Weights of a small GPT-style language model, trained from scratch on English Wikipedia.
Size: 12 layers, width 192, MLP 384 SwiGLU, vocabulary 4096.
Architecture: no biases in attention or MLP, capped logits.
Each number is 500 + 25 x the weight over its row's rms, rounded and kept within 0 to 999. Layers, rows and columns count from 0. Numbers have three digits each. The size before them is the row's rms in percent of the matrix's.

# down: layer 4 MLP down (transposed), 384x192, rms 0.0801, rows 150-195, columns 96-191
# gate: layer 4 MLP gate, 384x192, rms 0.112, rows 151-196, columns 96-191
# up: layer 4 MLP up, 384x192, rms 0.117, rows 151-196, columns 96-191
down150 106:507501485466506505474537561485507506494506515510449474498509525530500511476497485513501505474538495527516495510482514474492496540467484469455482482488500510487521501484514453538463512504476488474493455533543518500475505462548508532486485504489501514475521458496536499547486495463487455482
gate151 096:525500546483479498535483495505506488524468495533524493508468477528507492482562509517522494510497496504483478519549518519477455514549522483516506497468507498462464488479499502484505473483516506498514538473490478485522471548484522519521504500476511489521502462511490504485483483522433462540
up151 094:501512474476521503533466483525542478522503493538513518456497471482491491491549526516501479497454531499494487470475517518483501490495526471465508513482494487495449487457509499458527528488487459509523478539515485491457531562555539543499481501482507550543496503487508498527454527502458502537
down151 095:513509522499504504455528544499499507474497488506515507506497477490527575477480466500472478453533519508485534478462511475498517505511489489517524503464522473498554512510518464499512534542484492515484486510529544493492502444496503496498533499517494500483533504514478508502523495499531510456
gate152 100:540536528490469460509523488470510504519542463567502458526471554528481487505509481522439519520496492510448538513491505538490487436480485521509560513507503517541501491504501524534490516507506523510498497474473504522504481506474511520443469519497480506482516462506531520475494537529480491483
up152 093:524503493524465519543443514487522473515463451512504518551469533494494479473487501519504525492485534484500496527539548511475450501525488465529527479491507476521518503516487492520501476496522510487515547524519511499528516496421505491563481510523502496483495480486526480486505513505476499516
down152 099:463497480445511550465549469463506514503521530508521471504523510493519524504463481544501469480534497524480463450429487498501472525507486529499509506497471522495497510500475524513513501520490498505482506508486510498454510531538488491504489489477508525541548500536558533494511505498499495459
gate153 105:542484540526522516486492503546532525470494470490503509465506483515512465494504513515540498455510476484457494501525476511511473520500540483481508537475532518538495496463497529532507473524492462505465538471493488484518453552468465480515510491489531486485520474521495499533505527515481486540
up153 107:479535479500529494548478516486547450487520492513507500528508530457492465478529499476515515504496518481466523443515535487488505501515493528456515528459521485532491524490523460515548443485525512519491487479534504527500509513522490490510472499506523443490508499473480469502514539518485486513
down153 110:522475495497472477499497510512496534510507461479494455487488475496510502494502480471523461507530503548490548523456481472501520528514464499512454465554515464487523497476505528495484521506479542503517468489458487468531503475503540475493482512474487537530489516549515516520489480531553490438
gate154 105:513486549528466519492501485519503494518513479528488518499487477512525500512548463477528516482502530491517542501555481499470504499488509500484508541542524531501493504487480468548477462521536521507490516513521452536480493524503534531492498521498510512510513516566518512514468490520472452470
up154 102:477536424516523507505513501493471523489509505505513495522506480555525511525517495494505456536472556530490477492481505494507500464481497530510520506514475486543524512487476484526484532519488523524508469489490429473510470520547543509533510484487510518488529533499471502483483523504466525516
down154 109:523488483530429471529536528517525476518498534531495487501493539517467459474551495520505551497494541473506538486518525500532495466490487497512528527495517488534484553546538475514512441507556495464523478493476468503483490502481522489495495505507480462537517502530488486512502486504537558473
gate155 097:509477495519484503465516475550522463501485531522479514521528483513516566445486479494494541498517495462506458466495460491493496529544476472478513521502507553477505462526477522499495501476525488486463526525487569459524504536492490525479502495501484488520491458515463496479491517524465484552
up155 093:446509491494501500534492454497494545485487508490497478510513470539559530517521497556473520479539538483463553488559501550518482484522526488497485484496495554471508502513543457508470466561490527536523528509512481478506505491485479484530533481471492507491543501526495505526521502498504484501
down155 096:498479476535496523514475531516531448541524478465463520484496506473502472465454525485518476528513487543509472519520467522480505520517495492475515488517524484482541460476447512485479555488494526531509506505482487542456492505493497499533472484498499480555497493512529516498493482540471528484
gate156 096:555489518460488515474484466500482509490437532513502532471452516501513504543502502536493538500503511499507495511498566484522469519528465504506560577512522506504511497525488479506487513521522495499463499488477474481482487466481545529491483518499440494552516481496516478474532496544501459480
up156 099:475460511567526506464500498484532483495531501499476472521550516499512477463520485447538468495478486495517456486498493517475506493457471532522419461449484507517481494458497493541487475510508492543485500509491549484513474536504508466497517480489534477462489529511507517491482530482506574498
down156 092:508509519493502531511528485481472458462463507455474489465482518546484468526509504492548532499515493498535520503504501544521481480515481486523484513506548505495511498472513501484470499469510494497496512447516506484471497486505496497467483499503524498526493443458492514508517488482505458484
gate157 105:521530537495481481520457535530485523490515494498523521501477522483486469492482524512459444492537511469511472528500512498490489506515499477487555540501531501505489491498486490486522430504501537494542565510522495465506489489462484521490493500500459526513503470546527509515529517513482477501
up157 105:528499438490548521511473507530475523496504514489527471520523537505503504483502496466486500530494505526545467524467453512510526488541485493512527470492494524512459538468500469480468522538504516511524469490454505485502486493520492518474513516473484469532465458486470552457503477508486496546
down157 109:470511524488530508478492465476520490530511513499485465484488485446499559522485499523517532493521490493483530485530530511508505503483561513516519520472531483542494453572482497536508525508499490483461467496498488487456466538454572517486470519476467491522542545475501474505490503506496526524
gate158 100:499493535554555482506535508477509453523486502543483475510462527527544460503517497451540497515548487469443503486551510491482503486464480488540481559463529558528489510510476517507497502490493490528475501487490524491538474540478523496499451501473561522524499512510508491525511498531526499492
up158 092:476496500492531513511450482511535574504486525480517516525500465439493550467480512449480511475469515576533456524485498481411516538505558510527508482488522485491505501469483490486503474515480523495489478475515464494485488496486496501505518468441467513509481516512509550465494518506516487503
down158 096:510483527502477444539531512473520449495501449495461512507483520508496468518489511540527477525505493504441512498502536511565479469510485443524518497534513524504484532519491492518474525478504482536466502503503504505494524504460497506519468498521541477495470484502440451528500482485452504505
gate159 106:494527526501470503474510491513512454469513480526503484515505511505488429498532462514498506518560495475530528487552509514494457495467463474532508518479436546521495501540497507552480492470522527519477490494499493483486479482498521486470470461491470508491546487521519467519494505525507497495
up159 116:485528553533473528521474540490474482524504519536497527486454519524535518499524484475463542518477465457464518475491519495478453496499473492502468498495472488417527486494507475522472515489489473508566535515509501502464471512507519523488491479507468506522515505508441481452529490500525505507
down159 109:521511501509504520474470463515492526479474520470569501498498518521523545539464513466519472493460510447512475535497513500510491469479512475474468478530515498516523514475501522468522478509471519485489542475537538481515492550480467496501516479491501460536530504481516509488503498496491525495
gate160 103:528483485504513496499511497523478483483537481521531491512500521523469525507530472463499477466490524489471509470527490514469496493494497493515510516461492510556453461487486502555483469505519481502540554458509501486510463546488505505519499556467547507492531481535496512520506531538496481493
up160 104:513513495518531517494492495498488447519548480511501501525516490496508483490536503501493499481516527508489512482537479493452516515521464498484482489496514512545458467499487489498487467499534483562525528475505507475550489548460524513506498527498574498514550513517493511505537516537506474525
down160 098:506494512512516480491471487464503512499491532470528506498503483479547553508476499503503466491482504550534495525479527511523496510498518481472528496524474523468534474455491487467466510507499496448474467523491492501528521452481471479448451476512499516506456482480456467510456482504478510504
gate161 101:494538493494479549458479499488443525471436480496525464501526498522507482534459474482478507476513456470514533515443499495521506519493497523492514511506485492500479473526488523541471470545501502484540539501500531498477476487512524513479438486495526512533491485489521476489498430487508465517
up161 097:508510525529510529482468452532493480484523475499522511488534496498506487507485481479447545484543494507472504501454505517484478528560560524500500505524488489506516463505530512480541517500524502441525493504533522502468513494489541530508461482507458522506537494525489515495494493538529487509
down161 103:441508474471488465536504542503512508527502491509509528489483503440442506455522492528553457508498510540501523475509534493552453499460513518480528509484518511525513520511454485520448499533485486550503499461504456477512475494526490491490491519524529468489482492437516494515531484521454522482
gate162 110:514508527542480454519532504465452527496506508483545520534556534509506464482514489502470505493532499447491526482495521493473498482449488533546528530509491502566488487512472520495481495494522555509505523513528487514460500502477514527495493477489498514491479513551487487544525509526515504493
up162 102:518488529531516491494461478532519541502487494513497506526525512525498532502547485484534476459499541534523490485496489483492527490537481478479476425436524496446473502429490453502520503504526495480539510506540520506524470490495458488498510482508486496495557496513456535541496487498494515470
down162 112:477529497527495495473502558481481495498511484524451469457509487489520523508531528494469497527480464449499525475518453538509501498453474463444513505519481508497531432510495516472476506463483459477498505502484500510524496504508513507485471479499526514513467496461519529458482530490521510490
gate163 098:480478550458494519567487491539539503504481467496485542513506539497523494514531463528517532544532533458506551458541530507484493522493546500520500519514509520503481484509487492543518515539484475482495504519487496497462476514468485464473473490475459496525501499499475517539484501487460499466
up163 097:514486483503484526520493538482482464552509532510496499530571471489466503500496516503475516517482516474550539520525495508504534513534480466503466465490521489492535516515517538439488505485510476539518493519497521534429516528505561486519525550499515504512468472521485470508498501506497495452
down163 100:507474487474531512523508476528509492485469481488481524515487513481455461505495482524519505530487494524486479480495522531514460508521499510469432504421509496550508503506520505522463480494514540499499518516476493514514514525505541550500475464538491432503549495490504517517491458470447492536
gate164 103:520529477485502469460512531500453497499478522553483501473501522508540504501468528543494538545468553496515485499491522512446480462505538506502515471507491502480495518554519484478468524506531512493472495467512496470471488476502506510496486531488463494499518469535468473510501480527486481456
up164 104:487537552551466474494481462510493546450544493471520478511488448518492496460533491518482482455493512490508507465482491486495498531511513489480494494525482475478469524462489515475497492512456446510529545503472468464509522483529496485484481469483498513496443512486510525441523545483478513507
down164 107:490513500439486444502492518483480444490487485549519523494506498514512479545476498501485502507496519504540506536455493503473507503500546534494522517502522503495481500531485472519478539453514555506497545472501516521512487501525481510556501487463470497466542514526500447485493481503513522517
gate165 094:527537541483469502491535487493483451462500507466489495491514487482475496450526492486524490482474548486496497475438494482471500493519541529486539507499527512494486501508488472534442465491487549485446474481514483500451528520490482486485488503511476493501511502494518479472491524514514497468
up165 088:433472547500474495464529484469522517493470502514533530493480474502467477485459509496498485501498512500511535497539525522507491439479480483519503548520504510506476494518508521520460465466488462455542535480476532470527504497477510500478461509457498518490532493503526467551497541504493505512
down165 091:524502547468517533535475500465496494519488529483551466499507501520485487456537477536512520473472523450478511525497494474496521538542546514496474543553508510532539477513546467508500489512478522494463519495499492490494548512485492519504480503509472479480497462484514509479484461505520485525
gate166 102:513514562501451518441460501516497504484517489447483564470482500488546458500521526546496500490514477460460494476508509483517432467489532477524507464492476527515522527546471524542478448511499512526496542516525508493484501482441484488488535472495492503482494498532566477530506529507521505513
up166 100:515499470459547456459485523508477456508483496503496526508530492483529485530508528485522456522494526556531476521454480492502522534500489488486522491513460499530539488535472476495522510514531531531465447496517521517456508500529550533476519471532467503504526529471465505485502496507500504470
down166 103:540511531489505468485521464485506512476520522549519504471499490492575512490546514574449498499464484497534520533468491527464498489480508521460514483530490511451456485522542513479509512521494521483526525502469474485559515519494521447500505508490549501508504476489532494546515509466494479508
gate167 102:487517492491525445485476531478477488516495496450501466472453521506489518507505506504511506440543488521505490496552526491479503498529477489502480529474501522549500461537464475483471447521575534524517512481524519468480481502472571536476487522509522533524503498507497535482509517540464485474
up167 114:511458463507490477513495483490459480458475540506505519513514448531515496493538495508478523515506520488495514486471527513497501494489526511510487516521471509467499496463513542523537497523470473468483499549486472530474477534483486453531510464504489500474521489491487498488509506484533524486
down167 106:508487515521469495463465485476514519491515517514446526500525513493492514519537504485515517489518507506545478514459534500551486507450435520485496512454509529480525515472487510498522509514488524461465497515490531480521530500513510512478473502487519460497482480494533484535526486478478488533
gate168 099:490437504491494487495457483517493485504512499506509511516515514517499467552519524489472519531522502504481473469512522539502502499453496513516521552462499479530509515525477479504453540515518527482470488465463476487445447508509529497480453523470481494495473515551494472521460517506528478467
up168 096:540499472486514485536496496533574470505499479497509506494486447510516468526497549498478526518503474546496479530486476460497495498479481461490504494489515488532524486503510570504539513463492473504466514437471486477451497521513521521492502482492529451487523518533493509491500494520484491519
down168 098:437505521494529533478495484503506477478515539489477478540548505483488544498479507508516480496512510503490505501476503528543464514522495531531505451427484501459491527495506477477512489492466529466498474542552510528566524480486504498533466503524474492462479506501550480518478509481484529521
gate169 105:475470473510474513439495532488516539485514496490543479524506491524546519481513482511518541495524506515510465481507491455470500498488495471526555507518505541521511481518482438485448451512522545528500569474504476506490460491457495528479522513466480526485505474528496493528457527504473488502
up169 108:467490472538495511516488522512558498473510496486492537524472512539528554518449456531461528532478529513464476459450505538461513569503482459497559533473487510513530466478519494492475490507508517537511505467513495527491481462495482490493511530500474510510435450525519523499467498500496483470
down169 108:497516492458485517550489518536524492446426511470499496510488478503510480485528551505555543477497513489523527471491478510434550494490529508519495507518529500485478539499491513503506502483503504514540506523501510496516485479503495456486566505509511486509517492495490526505489483479528528503
gate170 103:536534491480538492493464459534499529494474441504518487509525489494476463514498526496510501508538512503545525475535487512511477494522526533521511471537531508500488470491487461563512533481487498523512516499525475520529488487521525495517501498486519520531517489495454492494462482526520493505
up170 102:511523442494494493508488446476489492470510483469497515499522501508532539529496490455538509487544496507516474524450504501495529544487463528494474484513460485487462467502500470503492504547493501534490503524469511527493495460566504503487483498499482497497419516493462517479477487519487496508
down170 103:482529505450471486544545480486523510468520520537505481557494500513473508494491516529434511468434462528531542490493473502541459513572519502480532481485513501468540534477510501503459493500497530483492531479501485481506495511491506496504504516467494503533552470529468491500520494519525512493
gate171 104:517540514519457528551433499501476495527511463499499553489535521541530493529501538492509524477533499508463479496495482506466472532528504486508511478469501505522529498527491538457518500557516494499495526485509509492476484520445520527473513478499504524482527534517475503483450513524469484504
up171 102:482482530502522492506502511513497524484510481504499506472496513491509538517503523487495526487523501478494461524533438524512506459517505508469460478476576501455485464490503464506531536464498528462499515491512475506509477483521487487524521533507507504508464476469509483564512499510506484525
down171 105:514511458509488503489489473520515484474523440483519502560544475475483517571495458482473501506517460519504510535483483472500513510488479527496531511502462526523540516533478521477469534481500489524514499517543483514484490483459489511492477497514515520497524502513480567492510497468465539477
gate172 101:500516529498437513530442526525519475518503529521506456515503499523514521518530479537473516489511537485529522500492508505467501537542515483533498520507511513478492501526500511527526485532534513507478531422476496502527468484486504510476514511460522535502510493505465498514532504523469487545
up172 107:513497461497517476532514520542532469489521511515484496516491508475497524479511477473518492493435517485510466509538510488513451486492496493500478485493508496442454481515495489514509490515471500533468484495496479534478467485483508463463518497491517492488504566486524524569463480479486495523
down172 105:547505507504476538534495515513538502541437519530516496497503492527472494508491520502485540560478480499478500459504534498497451533503526524483504513538521532471501491502537498517507532511430500479512497461516506472496488469473531513448472475551475468508530467476493511490493479515516531513
gate173 100:546483508505493533492460485447498532461477522493496517514554515514483528497516514486544529453473483535456491510513556471423498503487480503512524542520475509516474503519469507509527410510502525480529495494526471476529450538487514520513535503485504489468530484500466519483456485552500489487
up173 114:488517461505499471529496523513550459480566459548495530510488497510486491505494496493503475515492521496521489499474472516539521471508521541517487489458506463508494501465516517492508559509526477489469450460498517506460510478533514478467498523465499499585434502500528536501512528474495531544
down173 107:513506461502543509471516475450518474518498475493492509531466481497494540475484542450485510450493460486491511506488540501507585505493555486499483495503517494554506520511485498509547458558467487500497470492509497494498492510467500518494495491516491459456501501474509528429504512536460515481
gate174 098:524513493438502483450518487538479478523506490476491522506520479493475507488493514465480499510469509514489515506521511510540498498491474539545486497503530466511498481473526506547510504480488509502487450502464493499472499528543494488476496496445499481499486504492532492513487534519499484469
up174 098:505470510490533505549509518544463486534503529509504541523480498509474536479489487533511503501504518498467463488472529513494465553503504477510497509543489526520518509508488481501472466518500473487482513503556514529486493500527490477479501476482493504502487522546480478497455439504494490476
down174 098:523493520472526502463542506497493486507523460516487459478494479478469466479512491489492514484499517540524498530527495492510504479499508525500493530509538511524486501475529471532468498528515474495479481494488503512465504470535470490519519489487498501499508483514503522480534517500480464453
gate175 099:503510510496470506471464482478511504490474465501494465496514506520473519493479495519502519459505516508538509479500492506403500511518503494490501523482527526496467477508503495514499504506544514491449469415455490477476458522504476503492504517510477479522521489502492462478527515570482457510
up175 104:502523464527496496512513490524538519496527489537528513496445480526498523522527495473497507512494510485485477516507512519539518520506492481470515453529477505494503503460505520487496466489503526515517549543520527514492544445528531502494476496505528509499450489486538504499471458460525530458
down175 103:504516489506518526515501485458483518512533452484510492439507491504475486482542453456501484499495493546519517528524488487481520471518506487501508477487556527567473461483481535476523458507513512510485497479519450520518475509451509496509494449487505525509514506510531528530488503493462470551
gate176 096:505504532460521499466545487457466519490475463527532476512499530476527436483514478526499534493523509478466488477507492464514508476472485530535530521526511530471474485493512480476509484528512524550512500513461495523496493510484496469506493461492551509457477484532517504507537506524511497516
up176 094:532498512507475456508486520471479491466532465465504470528503523507509515500480503538521503491562490485493492462472528478485493474486526523489497512517524522495501463537503523466475497562505537459500526514482494476496491470495514510505467510502534478496512512517524534528502469522507472512
down176 096:479513479528534515504516479523497474507501576527540512521483502506514474501518483510454519524493504542547516529513484500471475508479491511501472421447471519477491496484489466528477484460515470521508467526468510524483495477494507455519536437482465512521514467495504495534479555465493503514
gate177 104:505558499481479443510491505490465528509493501492485442510534507510481505499535517512515504455504477494516487527528541541478481532495491524530529542494529497535458485521491454555532478498474501517480474475489491488538439479525525485495471515447529526495521466519489510482476510512459465493
up177 102:510495540515497463530497507491483511510505498510478492512504491550489504499510460527507513462508460459504530502531480523452491520509474478524532519507523519533490540470509475508494451513467484539473490513527518471516495478504510505516484472497516525492531484512540497519512456529509457529
down177 101:503484437502496524499519499484504497560485480495505507479502500506486503535510518517533447512503510547464516495531465511452500481523499519462561482465470537495509441505504538530470524513516514484498489521487525460463552510534496530482517484493510478484491475471494485465525492485504518491
gate178 099:483500513466532490495516501500507481497498547489470509536539493517498499530435472511521535542478525490526461498491500483503477501507491515492528499514529527480495529506485526545494500515498511509458475494504508479464508539559525509491443503474520496508504499536515472485469460504493524489
up178 099:504462537538451470505440464457491520517505500497463485462474543524515480536514520469534539494514489435517484513516479515487520467489500474505485516503512518525489444526515506493496490490493513454449533479490495586526509517489521497483503528511438506513513487527535500526506529510503491524
down178 100:504514486466538555500536518521508487460485512486501501546507477512468468533476532504513506506462491529498519472463516463484498524457486535515528513533470513488524558514479526508491520471556471492477459508519477489509525439547492468539513463461502496555527509528510507464525477491520511466
gate179 098:499546520453472486508513483497458473467529485488477518528521499529522482529485516513542473448511489494477545509472492512525445447534496496486512528498503489486505472498498516510495524501502533495501511494515486502518486483515520524451458505519477480477495519498507478599514506510502501503
up179 090:505493451479549524513506488501510481499509486464525510470464441523504523453522526499524541518477503499504539517487521500457495549544508545481491489514489541514503487495504509491514476500540492454528506493517493491496481504484532500478528476529502492495509464502476473439489474522485510449
down179 091:514494549457458485529521520477500496492473457546470503523508495504461471481520449479540468482479510529490528464463492516539500504479492515514451502517476454545479533488537453515458474532490503507465473488449449516475530495495455529528446504482503473507507495513491470525495486516474527486
gate180 093:538509502500515513524533452507511538502512459480518482527493496436532467512450478447476539457515468481502498506527487493475519520519477524519505477484531497489469497536498531486516518465520502501497536460495503475484470475462488499509468479485524522557479454512493522484496508493512474554
up180 092:509527509523500464538523512501482499458484523524479455485491488541549505533562478521487514487520490531566493544525530489469492481499528537467520478527476481525517489490531463501519509522515528467473537499499483515482514479534502504509519472497516530426529487494512500489505469498509496485
down180 094:515459468478482479523537497493500476548514455474502498517505526476453474475499507484529494518430527507465512461512517483497467496551460487539463505520556509515480503477544530491480432506520502518513505475496476503402448525484468525511488542503525453496474495493479491456524523487496475516
gate181 104:488501512473486497480443485478464540501468501531548472514535498502546477528524497516529537497512484475491514488511524479472512505511477516522503508524510509508456514539495447534501517528526529436488480480515546463520469487484539553510504496501536477501497458521533521546457470510524501552
up181 103:512486507516474466510464518489479551509474491436481525478515487533551495521517492484457526498454498494496465462522519487548475462474518496501513495493492481441519502505478495494540504478511496455468496470451523493510443527488532515502530485508472487502518488483518495484487494513511507499
down181 105:471492487508516500484471515482488493487521586515507490490516499491446525527524507517519503516509518503525480507467494540499508518520522506512482532498481516504509497482518469504547520473514513492479518492474496538484528461484478504486505530447498504515491539520541495525532515474521540521
gate182 101:544514519485533498475489532469532546507513480536513496508494479551478468516536528489557464485508500463511436486538499490483486494466496530535503537497510498476477491521444466523478483539498535516518502502495479534513481494505533521483476532461518531544517515503496526467510510538450497521
up182 102:467507472511462488524452506517458467483473508484482518488515503481483498503531524526451536501463496517458551503512467495517485479577513472536552505497490507560509488477528537529496495520511465480468514480519480451461505537526482478506547471520499473475511488517534475548502524485482506473
down182 099:509514534488498480491538518482514518531523466550511465512517504529502432515478541507528491501483506477474475483470465527490542489482491499528517558458472497474491479488525509484495448465507524493517479522506508432517499486526486481530510519494505483491480522495473459441503530533484489456
gate183 100:542499526531491499463501516502477521499491488480536510480483508515536479491510492469501517493503505495525480494562537462475485501478510516520471489491511503527515496508490473529506492482491523464523546512502494459526469537472510498461496436496546502479519516496498498504518472513505506480
up183 096:480474516483477520531459535520458541462493454503496497485545487507516461515535547533519488465547546473477492487478476534469499546531519514527515522529498493521489508557501497478511511534510523502536497483506446511524497510452481454498486491523506519503531518509498508493478437536492455464
down183 099:497531517496529517415496530525500487535509530495530493480532478516526542475485544477499499486489491531517527483525519484473535458502512460527523469503462526486497509527453459509472474463510498509494454515505515518472512525510514478544527519481529494460466472482526510503469503513515487523
gate184 102:507543481522490460506490495502466512490479485523537536531512504517500488520523498537511464512516520518535525465494457458503486463518530535524484517516481478511498474530470468500489499545537532525492483481478478501533430487492498518501475477517526515526505472520471493526510485503518475523
up184 104:477483495491469515533521511529503500481531500555530519485484544421481469536433468516554477507484503505500537484504468531508506519513488499507431481485503495449514504530508552528500463504493505481452482493544535505491485522479500518497521482504495496474508487547486517495458488484498501483
down184 105:475500512476460515502508514449499450471468507491500474465532471533523532463500486489454519438477502485455510509462548487485527492516535516481525492481527473496434502497535487485501508511515474524522493466492448459493501469493479505516505529492501504468480560501503465474522531505531501486
gate185 102:529495477516509524507473506495453478468500478468512529547526422530473522499481491489488521510514499467505482488528462580516460523488478517509483510525504479490466496480493527510468473498525484488507513450491517523510447503497516518491502504454463487531519444505503491475498492534482455529
up185 117:490516494525457520490514488536488459461560495551511485506480465550446452475497516487516529490486508491480500514559487486513438527504490529510504504488528498548486482496509570546490488490482480526530522470461522535502528511503493490524493487473510474475528516480557483537483502498483493487
down185 108:554495472475510494539460480441495541475484481467483463516462501467513554496508490477507476474481495497522527476491491525472530521508500553474490520511503473540514464511469501548476481514513554493472487494524463473523462495482525509480487488498464550523515510479504480524499504502463538506
gate186 101:506511535519494522435486491480496467505472458455487495542512502505532491478467481519466509483523540482466488477528526474501487453493495470494506498525528538522501462514470530490517481488489482497478503470460537473512493509512483532501538522492497492513497448513553489525524457529554466470
up186 106:477518497488497500527490491569481517479507471530490500488467502492486494518498539488525541488515469457480512543501479520494525533467503517505491468493489452491502498524515481553514528523522493456493505492548516542479501505530511513453427504504540518529471471486486519490432510485494498525
down186 101:476511471504516485481508487482472483464502466480476500522517541497431506458521481495510446498524488494492498495500500465522435504537470468507524522482520533567497457540499563516481501463515502519515515488506492507510531503490470525504472526505467542511555490526505507513537472497520545516
gate187 101:495471512493519501521492540444513464491504452500500511522497469509491517508489497497499550517489492482469470460472525530493495547499475502560524504498511566493483493556487520497478474512538499501532506461531524504490424508530540527503517498484472482520469470521505521502461484531492463493
up187 111:507506482496567481538431560449501488542491478483512502544514487510449511509528502495500511479467482514462453457476494531523494491504494515518507505468508536486456488483432521468517513511514463449559488511531544491484450469509480499501497507500487488523490502500499520489498497506443482511
down187 101:460514478490482518530543480565528483506527545469513542489547498473457468459511509462518514490486509509521517456497477484507497545547486497506443500514469472553507519498513448483562501520498536505469494512458485504473522474459526529503474494485488495497501502537507505516510546489544531494
gate188 103:501484516496510474501549502441467575498464477492500510490498495508522521500507477488487513465507482514490495498468499526508483443522529489523538512497485520502489520496480507499513497509515468495524513497488517509515478496493513479475527482489479493531467478521471480498467472531522494518
up188 103:552464462479491501486531524524544504494517544514500520495476515484483556461500538458510511510542509509536473565540474516541503533484518469494496510501530509500499489509536483537480515482477497541505503501534506510472481556536455488502513494473521497466531508495511444491518498508496510481
down188 107:486461494566504549526526470516521487495513454527508480494470509500470487481488527519488531475482507462490564529506476474486467486490485503539543457549521457480528497496508490512475535515509488520496474472496477509515540517504531435512505511496492510538514509499479501481501494533466517498
gate189 096:506460527453460487513508547492468497445515492538536471522540526499464473505473502485549473474495529527518528490476482458490493534534467501501453496481486493487496476543481557482499477463462496491531500503464515546455487541524482500504485504486503498504520505496485508540485468509459470514
up189 095:526471514492527507505532490516546520545484441542430482499474494471499481519499459458506496509529507501514482502488511507503515503489505508504511504486456502529530479466516495537481549470502531490440495483544506534493490522491533464481474447502526476569521461510501480545487499498499512439
down189 095:528515530490483491526467483506454505498495463475531499490547494534483509502532540497468463479488491490489492508495460496483526493531491501459465482472492498493511528504537511468480463486551494503558481511490460455464486482512478526482515476505470547452522546481474521454559517551509506557
gate190 093:487524504521453460482523510515518509472504499466513483475471489499507493481475513451467499502522509522506473497487544478529524496506518498535498500537536571517475523506525466488492468467536529509522543485498471479520461498480481514476497477492487514492455448496494515460431525526515495493
up190 086:471529489518446462539530503499502570518489499471511497465443510542513466533438521524456487461547486504506500506503532486514522486508490492518523520499508529497485532523510457486533495497510529501525516502507474505547502472474523517515507454515490540488534485493493500474497556501488503522
down190 094:467482501465535485521481500514464471499492488487504513501494465477476523489521485534497476517534511494464482517500517478481491453519528515489504454443485488523498477565502520509540507517423509452501515522512469536473528534510494523481552467508504497488525510461540485509521503457464495520
gate191 100:480494559451480526463469493478472520485498475545510498499528485536530465501486530502520499450523474496510516465452548483497478501517485523520551500516501540503499517527497486464490477565522540463498504504513499514499468517482491479531477520500524511492465490484498534516490487501513499531
up191 098:461514527522451491488440502521490524501469487478531465538511516502481526493500500503486533477520510466462513521504453530476509523470525440497512527527539523439448477464521485485481502524478536508531564480524516519526491482485515519503496535518506498496460492539541464501514491513490508510
down191 100:494485472483494484501511516553487460508537505506484483494505503469452504497551508504507494518523482532478521513512516501540493512523504516497502532465462484579528487552512499507501541497467480502479473496523495487511513502512537526496512488510514454467542461520529447561452495487508523435
gate192 101:497565520512522459489494503467448476486488476554520509493522511547523530492547497506499494450496522507516506540507456475462480496450472531510553490502481513512520496542482460527478475511478528509477506484466486473505464525477485509510491516476423508484521497508497542498497486527508458481
up192 100:515499476497491473543438469531540470471460503447497495478481483500475510487504491507475522562515480551499471509473476488496468497500491488464486496495523475447501471510512523511501476488517470505501536464527513488466508539481536488498509522497475481486518449514478521497487525534497483542
down192 104:515477496539542531467536522533483489526529505444523471490484473481478503482532477474466520508480487471511520554488491464494506490488531497498496545527497533542530470531441503532449480512483473492547502491508479496498497487475439488486450465472482485497522498492533489490497458481511507490
gate193 099:488538468496478486547496543496455495496503467478495525515512508484504549459506508483567463475521495517462478515490509478468488488479495527517546484539466524478518530543448494478505482525495498484517501531492505486478442517509512447506466498483515510505544517518470506466515485529484492452
up193 101:496502526495498523481516485515515494503491533546514507454496478518550513517476532477450457522471468450523472512503489472479530480491448479480499481514504494480477479482481499480500507500510494511440494485494537530538518505471475549502503515502539495519476435478472498528510491493507495523
down193 101:515512550476509490507509489510481520528495484521550503470504495509540481512483478558501514466486509489532480494505472493525469486485528526510487482434483480498497522553524476526439527462540504474485504489502497474526528490489455507509474481517509478508506477498485523535513437488486491505
gate194 104:486537499475524485482518490493496508473498494487553479493503486544514477515510476516558516484532504478484531480442494500506471533496453521499520517511488503536536472524452525503486434521500520493452483465447489526476517512476508501490495496480505540502481529499500492483468499512491489507
up194 102:456508513494502523482530490477487517518493454517495475506502482538526509530490488543485478485489491506468505480498518491505496504499441500468534503480498491526478486483421508475499460504504518489459493475450496507506479475455478514459536468486513539493433529489460499516471460526492500528
down194 101:503521502467473515495513524531509504530506515481479471504501525485526495517443525461483515532471541493502523492529515491507539516476502526511481486516506497464490542488539526498491484515555489520496493541504488464492462525509550454473482537480429504483503501501497492486519487484446503518
gate195 100:492527530499477510488547512576527464484552508499544504504482491507478507518479500468525523537483519514481493547470522474509448505469466474517498514523526531509443486473465522522506481485503439546452511497470508506496494544481482486496494492472565451512474509506551499489456497489486494493
up195 101:466552470498514525499508503528498434516503466479551515500497488505483517495482465487544494509468455518441493536520512515505464492521513456502485527520518512495483500516502505491526501469481486534485494505504484517525486579526535486495494491501521527474444499507536502484488516500476499486
down195 094:519475496480507487495494518480496515479496543525402490509523521495526515537484504502530500453499509517510514542528509469544487498492503509522462481524543465505535534499528533476489498501515468468492496472474450480513523478515470509468527538432462447503541473482462454496524515481511471485
gate196 103:490471472524499507488468484493464505515471525504485494478511520502472482498510524546479509484549522504462502522527544454494491468494525544537478487511519500542469503512489465507522476506540471464521560506482486491549483536529526535514518521483524481463536534508538476510493474517510483490
up196 103:489520519516530488510477471469498515485512527504473507483505520502491503518500461538474488478488483541487518464479521480527463482565544549495484477497542498541499493466498467494553496490532492487530513499492499514519507537501494512489534463516450454461521526500502551545501444500495499524